Weights of a small GPT-style language model, trained from scratch on English Wikipedia.
Architecture: LayerNorm before each block, rotary positions, no biases in attention or MLP, tied embeddings, normalized queries and keys, attention and MLP in parallel.
Training: a variant of SOAP for these matrices, 93M tokens, 2849 steps.
Each number is 500 + 40 x the weight over its row's rms, rounded and kept within 0 to 999. Layers, rows and columns count from 0. Numbers have three digits each. The size before them is the row's rms in percent of the matrix's.

# down: layer 9 MLP down (transposed), 512x128, rms 0.319, rows 252-304, columns 0-127
# up: layer 9 MLP up, 512x128, rms 0.305, rows 253-304, columns 0-127
down252 106:454463539495501568433458557478448451582564481435476433570539514513430469455521481522551510444468485583459587450467472516573526539523499507571451519471465499584505424526541529529474459526491486445456463544549499497534491537515529555535494535474519416423541579470556501568484493537451461482494542514486446465496538466481529537461545498495476483521483474521467496496460501501505489493518
up253 091:442425501557496466562511491513541549424486447468400493567508508494439476491537610527508510507584484512527486547508483486509497552477481519493445495426445490471495539561405476507494461511444491540449568536553542483519518451458526474536519537461562570506469568466522493539444530477507540522516509502549491505613515484455545522467479533522533452435493498482500487485489507443545437486527
down253 087:472501517478485513478529493538518473520473523453522582572510600558541541522513483537504510468523556459538481552519510467551470559384496511489603512529552516490406561473546542543549471523458545548559463489508494482454514576559508469483590522559426512528524514489439505476511486446473522456492458429475464512473496524510507508517485499445523541540569508543458465498457582482523526491529
up254 094:507459502446445445513417450495536542412496401498486410489560575459451531535495510518495502542467487461441502478566488437529588510507537515491464501481460461541511503503415486502451489480535509480502616453484422494480463483466476504478522481474452595514489567517475507567516549457498437541499528471422484462545492542474534543530464523517465509451515546541536460508528487518495525500530
down254 101:507529521495517526533502562503455542499544487557492468450463570465477476529504549528491482505479514510484481502487421471485502539472493605498543504531483512491506531517523476534436432477448453499514508525487623471499502498516517400523484440465536520552430489501480469579543491442501482495473519455528512540511517440503523545561487478547476442547470572514511558399378550483474501527593
up255 087:498515522475405491468526572458527513567525505519447480491475542508506538517515473489612461493545500498492496451507508472539526510462514482549454479513549490512446433456502550489511545496485487512514520442514494504467525524432535493474455518480585520519489615422531511485422532498486509518518433457498558496495517514446428420442509478453490497408467493595526441548604526473496514464541
down255 089:505499533440505491502515490564533569546452563474498440500559469484493516480482505579537493488511504479423442492424518550474445517475510567464490532484562568481507496544462464588469588510446461479413496493497479544450477553494485485435536535466538446531536462568431492465613466515490485466530462540505460524505485544523502522489475520538578559437504431474529486450491542510456525519489
up256 101:485480543540509487464466486400559396575545426464484494531515526497485497507490546445533493499461513512522461483447403453456533463478448525573458469546453552473523484491540534486542530515443520505518478578534399473484449500561475496532533541501460531434518519525506503520487509534488508491479562552544531493560531554432549471461486451484590409486472488512470498553539518455531533481489
down256 101:491522430479545491595508422496496504484541515506485479495517487451508496499538476531538532562526474481485548511485559527460420507462519531490475537542496472444472488510482475481491423514540521496538465487499551468504488527383469462512555465462490550521477445459597416514480431495459526473520542491549493532479466497565541568504458585555529494489550507450533590465477527566441488415444
up257 105:465452538492444467546540505491491544493508480472552476511578555499506485550469501457502503520509392557462472515470514490449479509522509520520426471536491546466538509536502495462487437477481464519475575521482497589430457508540528485551528534494528480402484449503582583493471542538508520531520466638469500475547524490563436468511495592504462538454464542519533475512530553483533471458453
down257 099:504483550435589417522511517476540497482427468549430480493489541488518593517521542505495430563513559496512545500471472507525528516482486486536542477454570535430439499532442484535523517503490464572517399510509539451519527508549488524463579469444463518588465478542507523511549449488511491489413501484516502527426487532422478524558470422466548531568503493522504534447521465506472532499491
up258 098:522530620604473530489503479530443486482492487488451516482503556468502541583369505498472497458527578557507455505526467474532479465472488525532511463462488441508483508520588509516477491450529629505543559459551514536527511541533574449483450480555495501519530513522490492495537489563511436482485538458547568509537515536452501496540468533479545505436493508561516477453529532473457513526499
down258 104:556417461580487488477469531480482458562462516461524547489493497495503543445475475478539478465461450526458522579533513576451520494495479391469547520478476446547494538487512519517475498495498489456528450455537533465449533503500462479450443436597443525542465529483528422501450501514501477520517461485438485421478513477504571525533415578541529518524517497555405491530464457512499537531557
up259 101:455492489479428503520525578546414464520461509507403541469483537564509473480486500474506505535525487433502475410484477595471472461498502532570502446566461505475537504462560504486455477442558492491552507518533451473518468495536488417567529562494476562470571489547529500551540546502547511471476482480545509567488475554445498491559445504428482473514421534502526545567534441486515524492511
down259 098:515529479491493535474499497459515578489501523515465514530490472494530560527433440480535482452481497460561539482408533492458452510549464500488478492510450510488538408460520461550530451509468464505484567480549476511487451574552405480480442461603569493492497534520499525437469558460501562509451493478476543439481532537465560500487524526529441471468599394497490527485500492583530528506463
up260 110:549510473507508491506498531495511521478475457551482470486500527563415511466511486450492541509480493472480411491471519467519486512506513575449481452565552478515555524494439392490498520461519459512518521489502498564493499539505487502593559544437426538383489448469541472512517538592508510501482409447494538549451519545477513525469457548500591546561537491486561570505480483551514554478493
down260 106:530501597485506562524454484450564531542439465556468511547446545567557526499415474568530514447534550465463519416503546532503496508506536431506512521509446512483524426496489493491520578514489484488508556531501559500532558499443495485474478437454490592554443503470516522489511556468508493483495552456524437439462485506440544482559527524458524568508564533423447483475534516519547489517533
up261 107:522572489465549534538485474445505496495439529503521571528467476460552453545549481452509504540528476469554487512495520496527568459521494543499546502548565502467415482493479497431460440470444434506518455497500537433455401445539464549553544485482449419498490480453470496524484574508501483507566462458429462476462498502567529515550509452519445589503524491442541538439512457477543543505458
down261 107:500513512493529494501590537508536420525517485486547466538527456501434513512479488477483452502464528535523499481443507583462539508452475502470497488559540455500520454448504474555482503511531481512514493538514508433408455524531482471540413556594457447488517532479597532521559508508490470451426561526569525510532553554469440535462532504543562426506535563514474530537471506527583474566538
up262 091:532515532532552550498512513431512489529518455474450538438486528493506451453464552513464539537462450531574523511405525474504552498553520556547498460466496524458460423500496485522468505450485426575547515443457457475530543502475534588443518515511610501473553508587610525508469487574485512436453507477480492535477493511518526522520454499438527517444454490470515510502491543450540524546461
down262 102:469516495549514462483516471573445507531545512468469554525531480539426562516518546526603533512465505463543494462545544585494553459513553511527591485557559541536475532549525516478547488499518439481487526505566564518476489511502514463528462523485483482514529412483481457581464478456474541518474454570472477451476491434556535430439551452500472478475490504468503482389543466465446520500476
up263 096:604464448532573469547438531527472477496480528552501473499508536481562479425458486569488429479493469498480539477547496540541433503473487543495526489512499540592563532467487478474496495507449545483558505517488477496462459519526544538494480467455525556471525475428500446542509554537525464494518563481453588488496511565494526549522516508413517498521534497495437596507468515539527432417584
down263 098:515529471448484485507435470523552493445421471448469493524477475511554490510477498472513507458480569450475500548445437457470465507534543485468559519527492461534481517524513505529486529551453463491562518493502482535522470430590504493421433389537504545481567532451442507518521550562487504522529513503414492526540529589526507510514549556474528545560524553519578522463451467553551458445460
up264 092:523534475600453549424491436500515494489503543531457547481529531496574474543441542481438490514486553515532546510542507544560473517551507611536478483459569467481516555508518430495466522525588445530463497506417485432523517496492582508441503440528536476524534525535513540509414452489468512480528495572457530453489528520486518488564472454492455523468548507488496461466535541512544553532437
down264 095:478530464493484449564559576468544451476474552507451544569468511522503496562482482532550443570553455448448532478463527530478473460427522443463496524503549543481545516477531456473490564460478570458530532511531481440442501543466408516517523537487457484535468473537549487502464561530572495514479483479532433530489478507479443527470519610478518496474479472522415440459505495528518480413466
up265 091:488532499504408454475403503523526571493488497519492447490522478569484492503490540474465455574479504568501519483550466484506509564533519479434443426547491499571484453590496508510496472430551523528547498443448532475492454541557467490523477483531544520482522499407482497493437538445496533508424482588495443446499517492496460451510514460597478491513492445458557477480535543441431501515483
down265 091:508508528513535492498527524605408464591439529549491596501581460479492419479486516549478448456498510523474417408492520557519538533554550508572457514433485461530570543507552448501422483521496453486486472478525527441520527467532535520503490449559531482515502502540521447473504469576504517509524539508455478510476518526440546538441433527523493506470474490519464479505466541499486512518576
up266 099:499411471482496550485446526525575460464500558500552490549499475415517508530488495474511479396543483457518437520489510488529507465442497526530465437513571459445479500569510512585496512485542550539511459497507553567456432586489551514551501504449464476566507503473507461532488465525507473456470416537469509568543446496528545458519491454535470497561573478501544530573442479523495490441483
down266 103:553499541449424495500514456476446551561560505536526423472497505496481530508401496531514500486553489473483474475534508556520493434456545506463529516496492517485485546480465526459470447525491530558519496361513494489514499520579508491519505542526566470520433410452476476506422493449612477400497508525472537484484451522556433528532513533454457481531485526483555448471449497536466513498496
up267 103:468481485557488523535514498546538565441464529473484420584506515485522489430521523444530456545494488465513512404503489486537544460558465530532552498528507511528424488572488485519483491461459518483453469527473583535480517584499509526535488491521507492426460443534489502474498539514526497489554503458510509460430498509535472593467447525505468455461533525518581443518455459464511495652546
down267 091:549534502463465540537549514541476525570461427479510552421519499507457544440471527528456463508544498509491488444472537488516437544486473492495483548510484440473520460395542461492549462511494465517547542509538476445481434546500437446476522520542424517496517470607460410512487505490489527613506536537523496541526501487467495563477534491439441515537453608540475500531530494541499512479536
up268 100:519510463584422475485440492424549452446488454530510517485503497550503504491499502510566509554489497530503564552483551493556552543570431470506493512551490499543451508536465506470557471423436470520549484546486507472501449512552517510528525453464455487519509547450532523475466420498459499530483469486494548521472515548552522486555419455438528438451659535519497485520519481446511500501546
down268 094:474476496570572451527552482484513500568556544488507458477550521468571478507463465472461458507521442534493524532547458416465495517528504556526598496421545530519516565483512520458419478485478552543548570484544473479515491541425505444527603542537462544557480437567492504512475493455562489449474521499501457481480494493484541474461520500525562489505439500466464516484418496521437561471501
up269 099:489460469483516509552543452459496476500453491560554544459494482389537463577499457514517519513574546501488449567433461517590464494456497540512568458491481515541521482474497511472421563461532520508500430479537534565513477457487522484474484479456506481516493459431491541524478428499499496522505410556504593542519453537473495530423446473561499546573513497553494480451573511469505485535469
down269 097:486544494521505511517468488483455511520473445402523454497584517535456525439536465523469495524513512524517512383555513392429499498532500407547552447482497464571528445515513467549560435502574537468530488537555533485507454612431492495558531515492461532485515537488512454484516479520500556502501513465485503462488507447491561479549538415547447476458452511534521495494491464547508474486475
up270 109:548526552484520472509480509589432476434476513496479433526474459512513538460447519539456559519583527499458437566465525532457474464534528480623492465483498513501580505494537397453568454525500477539533496469576558504437509479482525543464521427504474563454462525519446511515553479562519523482508569525496477497469542532514450474484526540419534498551478501455500504483512523508480571527462
down270 101:539478488498466545543493588421520528548528492502453598503470501497472488445449530497466472448601448524486550489495520597437469504472533501461482505482504479478566506495498506553459516528502576470540451506451401509502519514492518477471520450585489438504479509460520467443466512480519481553432458477601422517519462391543512483520488515502487526545450538506474514532582510505524490515486
up271 097:420527447467493495437484570515489506433538490464429453462517474494497517548594569529521486425533460473466498445472404472479446489525565489500483498483541505429509546555514555540463508504483458451533504564480500445445480500464529448461546480408490521490561499450507505509511507532535477473556464513499485453446545486432555534522459525545580467436489593509507492470487472534504480503562
down271 095:525523535521453425486476520515473501494436463539498535560556527553483613470464460566489552506478486563452567524541539490444538535492468497516507496509463520512478558506619515437460453421484524503494447570585524497521566562531584513522471439465519520573455518516490507536467523537472543503486472495480519524532579512490456466498527529509496594508507449527521499469529503509577469519469
up272 102:493462498525521498504473552453497545449523497482465493463497459501547496554595546483567510544530541486486494481446510525487459546448537494606450452430567525542531526507546480500518443503519461522425490417554467415552486540497561513463560506505536480498559508498515513415536462450511480422547483458507535514539509564472545486579471483492548530456557442545475546490426516494479462535537
down272 097:548533484516497497462555534462532529491440474529518498442510558505563524438439458588504482516475545526387557491524535470563555559551509445500520523514464507457540547492443524497478544481471504506558514457549543508470517560437458490513501601510496508441489532523505485567508480468538525522479472466519418529467506569529479381534443471518496488513539569447471462512473464540443534503532
up273 120:513519544512470534530520529492552592498402475472512457478534495549495559496558595512532519496541480470596548524565423481474486489536542505514586490517504468482461522453475489482445492430534483477462502492479448456526504485443547488500411512512436548551513477429494460537429507517492472548533460475447571550505514473499526454558474541499475507558414506580512506531431504489517498474544
down273 129:511521431482558556494498498524533578492505423484471470517498453519540574540442505521507461517508499500517476490487501497545552502488416472504488490576486489528485496532484451450550522533499479478566482557463540451494531487485536533459486446514536559549426518478552504458453552523476447488526516450522519586422518447467516447500446480392409485481456397541448509456515454532561528535533
up274 093:489567476465496582486547499486518445434477481482508452500559462483507442509557490512473531494478574504518487539548448532500439546447505456543462410463533500464480493507443501541505449481436470488548525567572455534531476480525492464543460522455497487433520522526557511542565475502499502621564553474488458544480479509511484574408475456472438498505521467561533529453563440514496545474514
down274 087:537485470473521496506435504484548481563477510528521488521443481505576545528528449481476455468524431499469485543414482483503500478502479458443489432498510498518462475508468448507480468542470504434429500428509516500543528535588518502406465562548472461512484434537471524468507536484500474498415448512476579575522565471464487432483425570472545512496572555499430477466479482420544486541522
up275 094:565573516504481495538465502545545502497451484506503479474496549446489446485455557514566532523522449542466460463512547446450391500533471448492464520414492464486499438478481508482527585490595513514520471495538495510458533489520515504475498486463466509465563488467455430561421502551511495577525495523506521399568518559486487505532425533583504436499584530530495459541495460490479528537487
down275 103:498590516411537570527550480498474499472508465505461550531479496435431445537523469439466483424477527466496518464494559432534548496518517531489459565562495532584546481523453512487486554531471434536447456500450442486524554440479547499500447549499466454493535490570495525503501445500435574492461538520470493517465428496463428507557499534558488500563541479475502475487530468500426464551521
up276 099:484523536567442499475445513458498477523432498592587465551508533443502537495518522426515520439471520552482531524461515495533449521487502476480479471545507517512557502516443486527470473487478518484469451521436528461480497475447569559590562577498502459553556541466527469457468499534503525522483515498560514440500502473478522412499546585449493527544509462542447486409415478464478508557441
down276 104:461462439448503505492535443473436444474516513485517505592489458567537396517462422487489463559540466551487530553494548416554447512509497500545459490492465540556498492423535461573521473486531508497550488528479396459505531507551489464535461511455563430467490464539491522464527545494528576449558482494505544508515450545539494522546452540556533470532468491497465470473532520481447506563489
up277 094:549472487521492531473529473516470520453494472531504497450534505476567549516443479528511519477524496516453508610499505490485506539557451511483541420521421474546443510466540504501557502437486485472510501527517572473467527563511610510451444515554519469520517500480470465429522534508461419443452475430503592500470403444601508525490505515577508567530532538522547531479531499477476541487515
down277 102:512464413568461503520518501463507482489532497525502609486577542553525487511459445521474504518450483520420541486502556525515472538526558533476524425464518467548396469464516513497427537497492561496463589474536476546485459519476574531497504519502506465532500425543553533489521462567516439470527453507483440491483456552568521509488538450428536490479521449461435494528472482578492475551483
up278 096:584505493521510468462524492545499484496442529465506548470605572536484418515489516499509421498543486482443492461516516423494528444472546444563449448485516494475542533503474511492526503489482515535416435487509519417515444485453558508535469521482539515487596521446477499505502491390521479526493449544508473441561493458486501473609491485559476514474544499484491526554525491540441495576540
down278 093:526509447468484520533535494433514511498534456525546505521479460532490551407534440440493535562508424513538466473552496552518456541456458499495511568501496476437523532420475494503511458483460592461520551529423515516490463530526523530492491525521467502502461536562547530553458610453509484482486501417436503525564462414538521553480457486519546514476481571549505548469490478506560491559439
up279 090:503514546575465549534508486551570508446485465460437425479470505549435513435503571499591469393552461476430552531508469527524511430495477473469574508460414474510524487575518529478476521481466464472499532490495461489511487490477485567469475520509534535494557505487543465490486552456465411479526533538561525451452501560450510562511444500461468450531429505527474514456499483477485560523527
down279 096:499473492566453435510510523463466543553527487513494578434444558492541461490516462521493454478456507471557485421462544460497516535479488436531555496516589515521552527464501539443488535507521485533508492494495509447522505501488505511495530417610551480568501579512545530505525509496470455426419462486509468548514489463498458465532489542463399421511475520444471573404471517475481488506527
up280 102:457473502539572510567475478470551547473410499549587479525439488508594455493492540492486490477457572530540488524539481500500483447484488516499480523520527471473470491525411487587516524510521484468487472487436432442527541475440522575442556476479460459480547492450585452445462565515541478556509502391541480490530505537452499445489495450528489451539494551485439480534490533465491493536490
down280 100:451580494428500487509414475510528434484518481480458537483462548537430468516500423512478512473475503538462553544446475500470447445494438438432509543555467550522517539566452533522491492520558457508522532487537424524561476537493523438511465512452492505486468540500463504559583416594488526511554490514523469504552548492511485484525479468546493603477541464455475447525520457476435531504504
up281 089:506487505554494476543502512567468467563494484487568490526546504443572486470566461505488545516431517468474432507478467594490495575587522546488523439486484539460518535504487483459533442475505512503547470559505452468422517509523464530502513464536498505498467509494485485491477436419495581455505509490522473523480563486602467506475499458472514479473518457401479515518585570383476544520527
down281 088:483509490429480585428462476432572565465468543436454546531522513479504571505514517534520559488514462551502514465480456450538422468469460478504420478584496535562474491481492522531494510551549483555522439417534552492537492449498440451542524426597573509573528546517473467535494472466559467511503490518486437521474494498471488526485529496524550461501516499511433485480504495550443491523546
up282 100:514455453497481455548448502454512472513450492504484522515468454505581554465546446491509545502517421489487532520514508514524525494434503493534556487449536404472453482512483435514429494555550479423481420449508446444518532477537558574445492573402497498542551498505524504425521520508564479471588549471573431522468513492557499437498508488510503517505522462496563445515510514477504564502471
down282 097:542494545465569439549426467540537508515510512440444433451570487451491510493484475470451553488479429517539526530523514509492605518516530561560562481551539488499530502570538469496486552496454526489469450493470456470577493524453501484408440469491502507522500617514509500539451488583539527531529577485546546464450527480474527438466505529537493503448548524501509536467532506503549533542536
up283 100:510510546485494514458473475448459432484548422468519545443508551463493460543487429528479491455545485531516436409492531570534445546526553505487520486486512477508514503515440492534547527519485441529436428576519452517490530466427517498547496537497462458502482477523474485577558489476534393477522523513491494584467473565526516538442503438552544432459561473543539541536515450457534487531459
down283 096:532540416441447551460514457476487477449507570546445455460504453499545515517483492491507419530452514537493517513442517523463508537483484493530517510511505444547487536527568489532539519458489508503470470536530461497546465568555467456504460433553538507425578504547569528465459511474536586451468543505465537509472426504415444498535488542481498596512509419466499496567498412524506479467513
up284 091:552463512533552514579517507445492571446500476424543475529482464419562436529459495506463501433566480507525523491479473523560493522507435513472439570517388510430563468491540486509457477434523494519468448475580517482526549470506550608467488467548555503532474519469516499493503533518523463517529535495513559505568536565542442528518434566494525509528510534480499504465517474536522465461539
down284 097:455549495481422481471501536516555522547558535509519553496452586471565490488566457464464506514467435546450486425552391504494475476467489410464492568590533488504561494506529518488510482510530526432458461540428437510489488486471582500490560487574558492471504477491513530480462519533470503515517437543512419518532557484489489521477469491583528433551515504522513499491464458513444487512463
up285 102:535527499538484544464523509408532517514545484483447450421544465480557490436500531365464511599479518506537564539496458516575528520464527563517500537467530544537484473551539474520508531469467517549441522460514557548474511480594462527565454480461456441474464539489465503519500486512485461447488478472508488483520492497473543510505488473410546418499545521564460498486547534513499530581474
down285 105:508527560488522473521543528535450448450554475499482544421480535459552420482558478475464520569510481483423489446503530511544533435442509488483524536483462448488584457522565545499520520508495493485498523498491491549430509545429551494547535535404478482451533483432436487520456472461497510469529456506527408525484446551460437472525449489494492519436419515536548460530557538517487551502449
up286 098:510489515516521581522506461449508521485482504500543548524489561472531557520579543523568507482462569480538446535506485569423503430457504497550522450475492530508491504548502469467460465436500531528449508565466536523508463487514504451531550464541511397445481547511464520443481469454560477479563513541493504527525539589539475522494526477530521468425535513433589528461466492455549579517422
down286 098:482553511498536478527550529409477425548451510492464423494536509491441505531465453520450551546513533540513498451585502518493500537526490511428491478556456567531518535414549530482428513548518497494559576467510448463522501537431488500485497431487434427570513588557479473548531486503490476494469497507550438497461531507526531492527512516464545475500417497495594493481475557449515522536529
up287 104:521487563515519554537545549553573438468459506516527485483522495400572492502514477510467453462483520481433586480524588456528508553517515517492524470457452455526496499563537493512444486509582535452504469597562527524532468477527401541470476533508481560517509460486530504514463552563576480509502449506422465497484503558528508473477558483533461450540473518498481415489466457440534508480509
down287 108:536479472448557459455525535481471575501580475538491543486557480514520534512513528530484556492431562546471495458475506530493482527495479565422488522528525481539494465459472479487496486528499478502447497560398536471484475490578480515520564467400496552511492471498498432435539457480447515539495566486487582518587511510564484509577492541445482503472486511536450525451509544560462470521607
up288 091:479509545533606524508517489502474517455526477521378461570470499488540563452526526533502501485586487497510408485482526551505560510518535497526490432468530520551525500481476562506430496508468447558400507530480438506520508557526457521456400491495503496517590528521519500536514472516540552492467463470535491516464524475496494553513435533556469516465549456514446519493523511554463605460479
down288 099:503469548504523482606526504500574444603480485531536473484443543547472481557476438457457493532494413448436482536550518518478551454490593456420502501561514465554519506515519438468490470508429483493462501488464467527483416462559472489490518556463499570555451559508492480547559554558454469431492516489545483482541545458507539454546499523532497507502474465480454542503542498476533487510504
up289 103:548534530528460530458462478533539492490488571562520477456491588546471496569513504493472553522498455480510448503570433570444538507501530493449465456505524474570486494417498527483476413507474541425530475497531533578518514467500541517519513490533485491464510473412460409470522462555523466490491441514513519439580490592436505472525454492488452473474501466536547542505470522446559466571508
down289 116:544472451560495446518493463585452451499584593441498535474486476531518478481423440463532490569482488492547480540547484529491569539505522447450525467523609503472495538511517533523499486436522514491540500543540437540486478528463461499533577466509466556470432463566520555480486478453492493490555498491503525496439468500509533418485410584509484524446463455531550456495476456500537481532511
up290 101:453516551538418573500498432532517498550498536511516527463461514487523504438468563561486517571522553560485490491502529470537459488435473512500505487497472562459546517561504464536507436456426535424527527469538530483490453434486475549501488490511522471392554527477449448451453491520531456471511529434515422483442544476463507504497526585552530448474437542538507547466459443464489542552500
down290 104:454485498401533521500472507524486471467459514513498522516450524484497465576531529505518484547541484528501570436545508431444505443492548537587453513550493481521459543545462577489527517562442503522521449481495460486450546518494522437510466391554445511532496493584434478516518541472532410473496550486486475430433454515514480528481494539504517485513477507444477480584587552537486488520551
up291 097:528480522461453548558483455493482479527431465546515488511467520443439498439470460481554507507490527492483509493544508455521446515458539478499430495403568487457473457513528460531508466481514552455532511491543456445585548444549456536511488508420504543530581489485464591563471454430581503507590474479453486484470501517463555572436477533472488537525476515455517518565540468464494477549506
down291 104:548510507430463476527473503536535561506502475554516543509512528483472573486511455503458511583536515498544474478570523488389463557444463506483509581515410538500482561505510512474491558550490554551496469448462492494576465540526504522484468419537469474541444419505519461442497495504509510490524494529507509574520407493563469523467538512491537483482602458492489574447552507503481523537563
up292 106:553549551492481530533538534473501528508490470523493516454512463586443565425487462466481517519458490433526453467556541555461554476483545497490473445507510548570505552456517463496524504505588459429475553576494508481471482498485603486489499493485509500518536469406480468503445474530506491392493528490514532539530520526518577474439519465462518532570499494462488586484494573546504563563506
down292 107:569495461474482534548458479417486394519540500560548495512472547364504412490482460519545472484496561499528574503408460537482505510538459497487475481542500456518455436526530536503498557574409460571442553489468510516558488500473497509461512483445511473433538489439535508460453481515519550473481499505552450451483498499463503489534517527493409540519499550530474479481535501518486486483453
up293 093:535527471541482450522502462459479414488553482533540456485527530482516505492468416506454511505565556468507555481503495517509489522572545452465556463430441514481497485570494523535528495535568513454477451469525450404473516491470517528521475489485448527491477495614610429479433465558465444540504490553532444473527507556527513516501495541443510467507539482495478556488485546466570573558502
down293 094:488605525515508480529482437459505542488523514507480487446425551477475431519520505458472516487530513420550432485507454445514470585470508396498503463493484564510465475485488444536543481532509473513525525499487556570479461442520537550543429495487504440483477528539529466485451504465535509424450513500508545526518429495511512603561440487456469422525507471455470492558504428547560466527510
up294 102:475473521522463513485495482465477530443478581462469493531530506451446484464530485469486514479581553504586492465405483458477520531492477481476496489502570448489545479472521465511478465490472388468523503447494439492475503503538518526444528537503536500459496469496566545491465553556553481541548493570457436425517541516608496559546461499434432521528478498497425522509571531401488502493527
down294 103:548545512485499481501538508493546500442534473461525547490497479485465521454547460518510500475473548444537522572469545463481546544456484511485536491546491523532506490533498519604465508504472440503523596534532538397512481456512619551451501525516537546473491497497513567495454511554541465507527534527524491534480512465551501536560481397575554436483495531570511559466494504549541437595486
up295 108:521490522424491477417521436473480499492413490532530475508547513464538490447486511452471536450544507496498486486453409512537544477433532524538535452541526547505494518437515468610514466528501530486515488463520533559440452492502480483463522564542521571481500508509523480504579558471549502498505422482471577457502460522561545524566490558486557486534439573465612544495510461463477509507527
down295 106:475434546510477472482563528489542558516578564450537500502468459487525554537506471479513425565527448464574516444494508505510423440415464520625500488529475522453463528547464499525495447502496523451480581521520518496529512499459524538451472480483527511544495510552474520497417501444441506516536496461464555484543518504461511466481473463482443553560543491499461480422566446505502523410479
up296 102:524548494500430482462426508472509529486546490514447437475460422486485479432574476475591474507490491531432504535504489490473509501431472497461486485405479497461541427572532528458472471476511496525479479469443485493569512504526517532468536497473533532515465534502472523446462549515576503511488547551515515430554489519530561540496492531496498508397560442411509558462464422409480538528503
down296 108:541414481546503477509536530429499475518515546479489588475449551548541498480459488477508481530417500548497511548530470507540530457462520488491482514525515474490488508521458423541501485512534476504506517561524519443504491528491409510495519441543548467465533489496509481460584498538496493521569535535509453496539507465491523521482539537579496532397623458594419483543493507560585458521558
up297 104:492499476530522533528481370489581524487489504512428496499487477497534465400525583483464480551512529490509425450519523499583482495576468496490478477558480458528510536569565481458425466479368483613525478532532457482476506461437564498475566513496449520458506519488474499484506482487482509450523552534489517470509517431479494546499515496465536524520460520548447475552499490452497544531515
down297 107:446445521517468496581466588606474463505543511502421515485420492501501530459520479496528401532492582436548516500398479477477491534576504551516534634515504530494459510566530515513509502493502477483523479540499482493452503568469454437553516494456491537503513562488496518444479501519458504472486460523489475409466467520464487511484421538548475522545497510479525502459480523545471453467530
up298 108:462530511471525429540492499569425471486487503479551522483544499491479556477427540488461515488562480522504545419439495551464440489504530551549531470493443479492516449434571459488531549528602499502592484459516507574524556432529481527443506438487484545579500576504508518461546502542464514456503450447496536530499513515463520522530444484549540512428477498467540503550478473462434474536557
down298 117:486530480538469541434487534522531524487499515536484429553528490494502463448448514514547514432514431498491444458506482515555528503497466462512465531600510499492582505443472479482503520509470485455473540505477542594515533559463487532503522473526500506574506535460477522526525472431547554523431427558483410548583439501467558457440459479521476396518483536514392528485460498527487464481506
up299 115:517500488543490520509517447522487492469411499502528477506526496452490552465551593489455520533605517561475486533496430487498463485457501483605493526466429513413489487501524510449523438460456499451498500508504488438480533465552510516492469497513565482508565507450521477564539498552540410382598550512544482506563485453487527519545510504463529523519490467475437504516499440505542484526429
down299 118:535544557530463539475455462512465434517472558429484503423517524517464492614485490468486535475508522486433540527567542515528523481567505490521540533469446466448538490541518506437449454564463475456453522483571506511542477551570490493441520488529468445507556506510443537482496501547529446489536435479460420492507473514541524513447465479519528609448515437439442524517551513506553497452511
up300 112:502449449421569531526519455471503587515449522502550495537521494499525509464484488454536531473486482513493529434528498517539508491471443490458495480442501473478478495479554467576463471560510485465450484538549539457471411511458560521430485458532490542509531605397489497524506579515523487419520426470514531496475476483479618529485477594509528505551468471513544571454536517481493493516470
down300 104:525506500465444493469528489485546528555534583530521579490497493481472476416533462460534541583511521555447499463517493542523511493505447423525473472528470541505494509516496459542538552513445535509524502520622554499445504487496564455528488451469520472561421465494485467493475542484504546511474524499497528478542443465493507413495513457570431470444413457468486534549549427572477480437488
up301 100:516474477487433511451475456434491537497546479529585500483532537515460449526512476510462514479485464516464511470582472426450537524537463525534499474469488511530558509508481525493527490486533502507418515562501548484543568456528517495563466475514491567445492501510463492493475479469541481501487519401501490511546607531524508461499408570446521548514446503595629580489518568463498499481517
down301 107:502461514515558515535464466597572502518550526526514536439479446498538503501526470471501500609479468506518590456502509465470518491517487455501496565527531549454510580497507475530514566460533479473601520519481413506501467514531492463512575469550441532561390515470507464481588488488412454452462491502515486524498468476493443535522542477509448510479562577436495526489511501485480500561495
up302 092:486498516451512521541530497521499496457387507467474439502502533449508490610482569438509510568525433465451490545440482489495464488469540536490519473465516496514506483478543576535574482444505488435541500530542452469493482442508452527466515544478477479479579509427502430576602447522543517450461505495496498425575526443496479481567468492482505541440445493496475510461469480482459538445495
down302 101:538451496491481491505482498529485456559513480553578496585479453460494491557463523527476519504536484431470498523555485517482573475460546553561512499513432496446538473439477507505544553607460488481518491461507508492477577531487506434451517521631510485506550463462540568471497548492409489546549491487548439537491451485501520497454547488529504436532437467485524507592524478493524468433499
up303 097:438500470494542606430475537489491504491421471461492529540493474455482511451499526492481460513509486496431467399523517508526535535488469532473500473536478566404467494523527501490502456456491453505482520529551510554504534437434531452473496501488516486527456477510425434462547428621508502593527504473529597506474473556449519425438536516499563503463527525494479444469484478528488538480507
down303 100:466534527456526512459472466486496508459459566489447480534415527498523566486509483450531499483531474441510451538530475494448502531550459454490541455516539502462479546516554566475525508437388511474495525481505503502536442541420498573433416557434513529422484449598558532485549484513475533512586525542478519514487495519508531497546526472481412513526500472539457460472431539526536451516508
up304 099:568518510488529519535487485492583489495417506488510443498445523517538434459523517511550480506522471505582552414500539500513473481456511532470587534492479426504475498521486465455491557485514518446525544487466548522440525469609497510540449566505496467441443573481498484480501531542560487487496465475531517460582552507486544398557476427560445473514528422445511513504506520445493480492551
down304 113:484444433528466550438573518550490530470530604484509484572522459480485548467569422500480511525460493565485492489476470574465499496492465469536543522504554544577574518540518522539500509466500533508506496535532599487511510488494517524527438472502476454437552480481471513536383560485515523501515506510530523478489446490488577477476439572496451457551554517510458446484520450564579509484515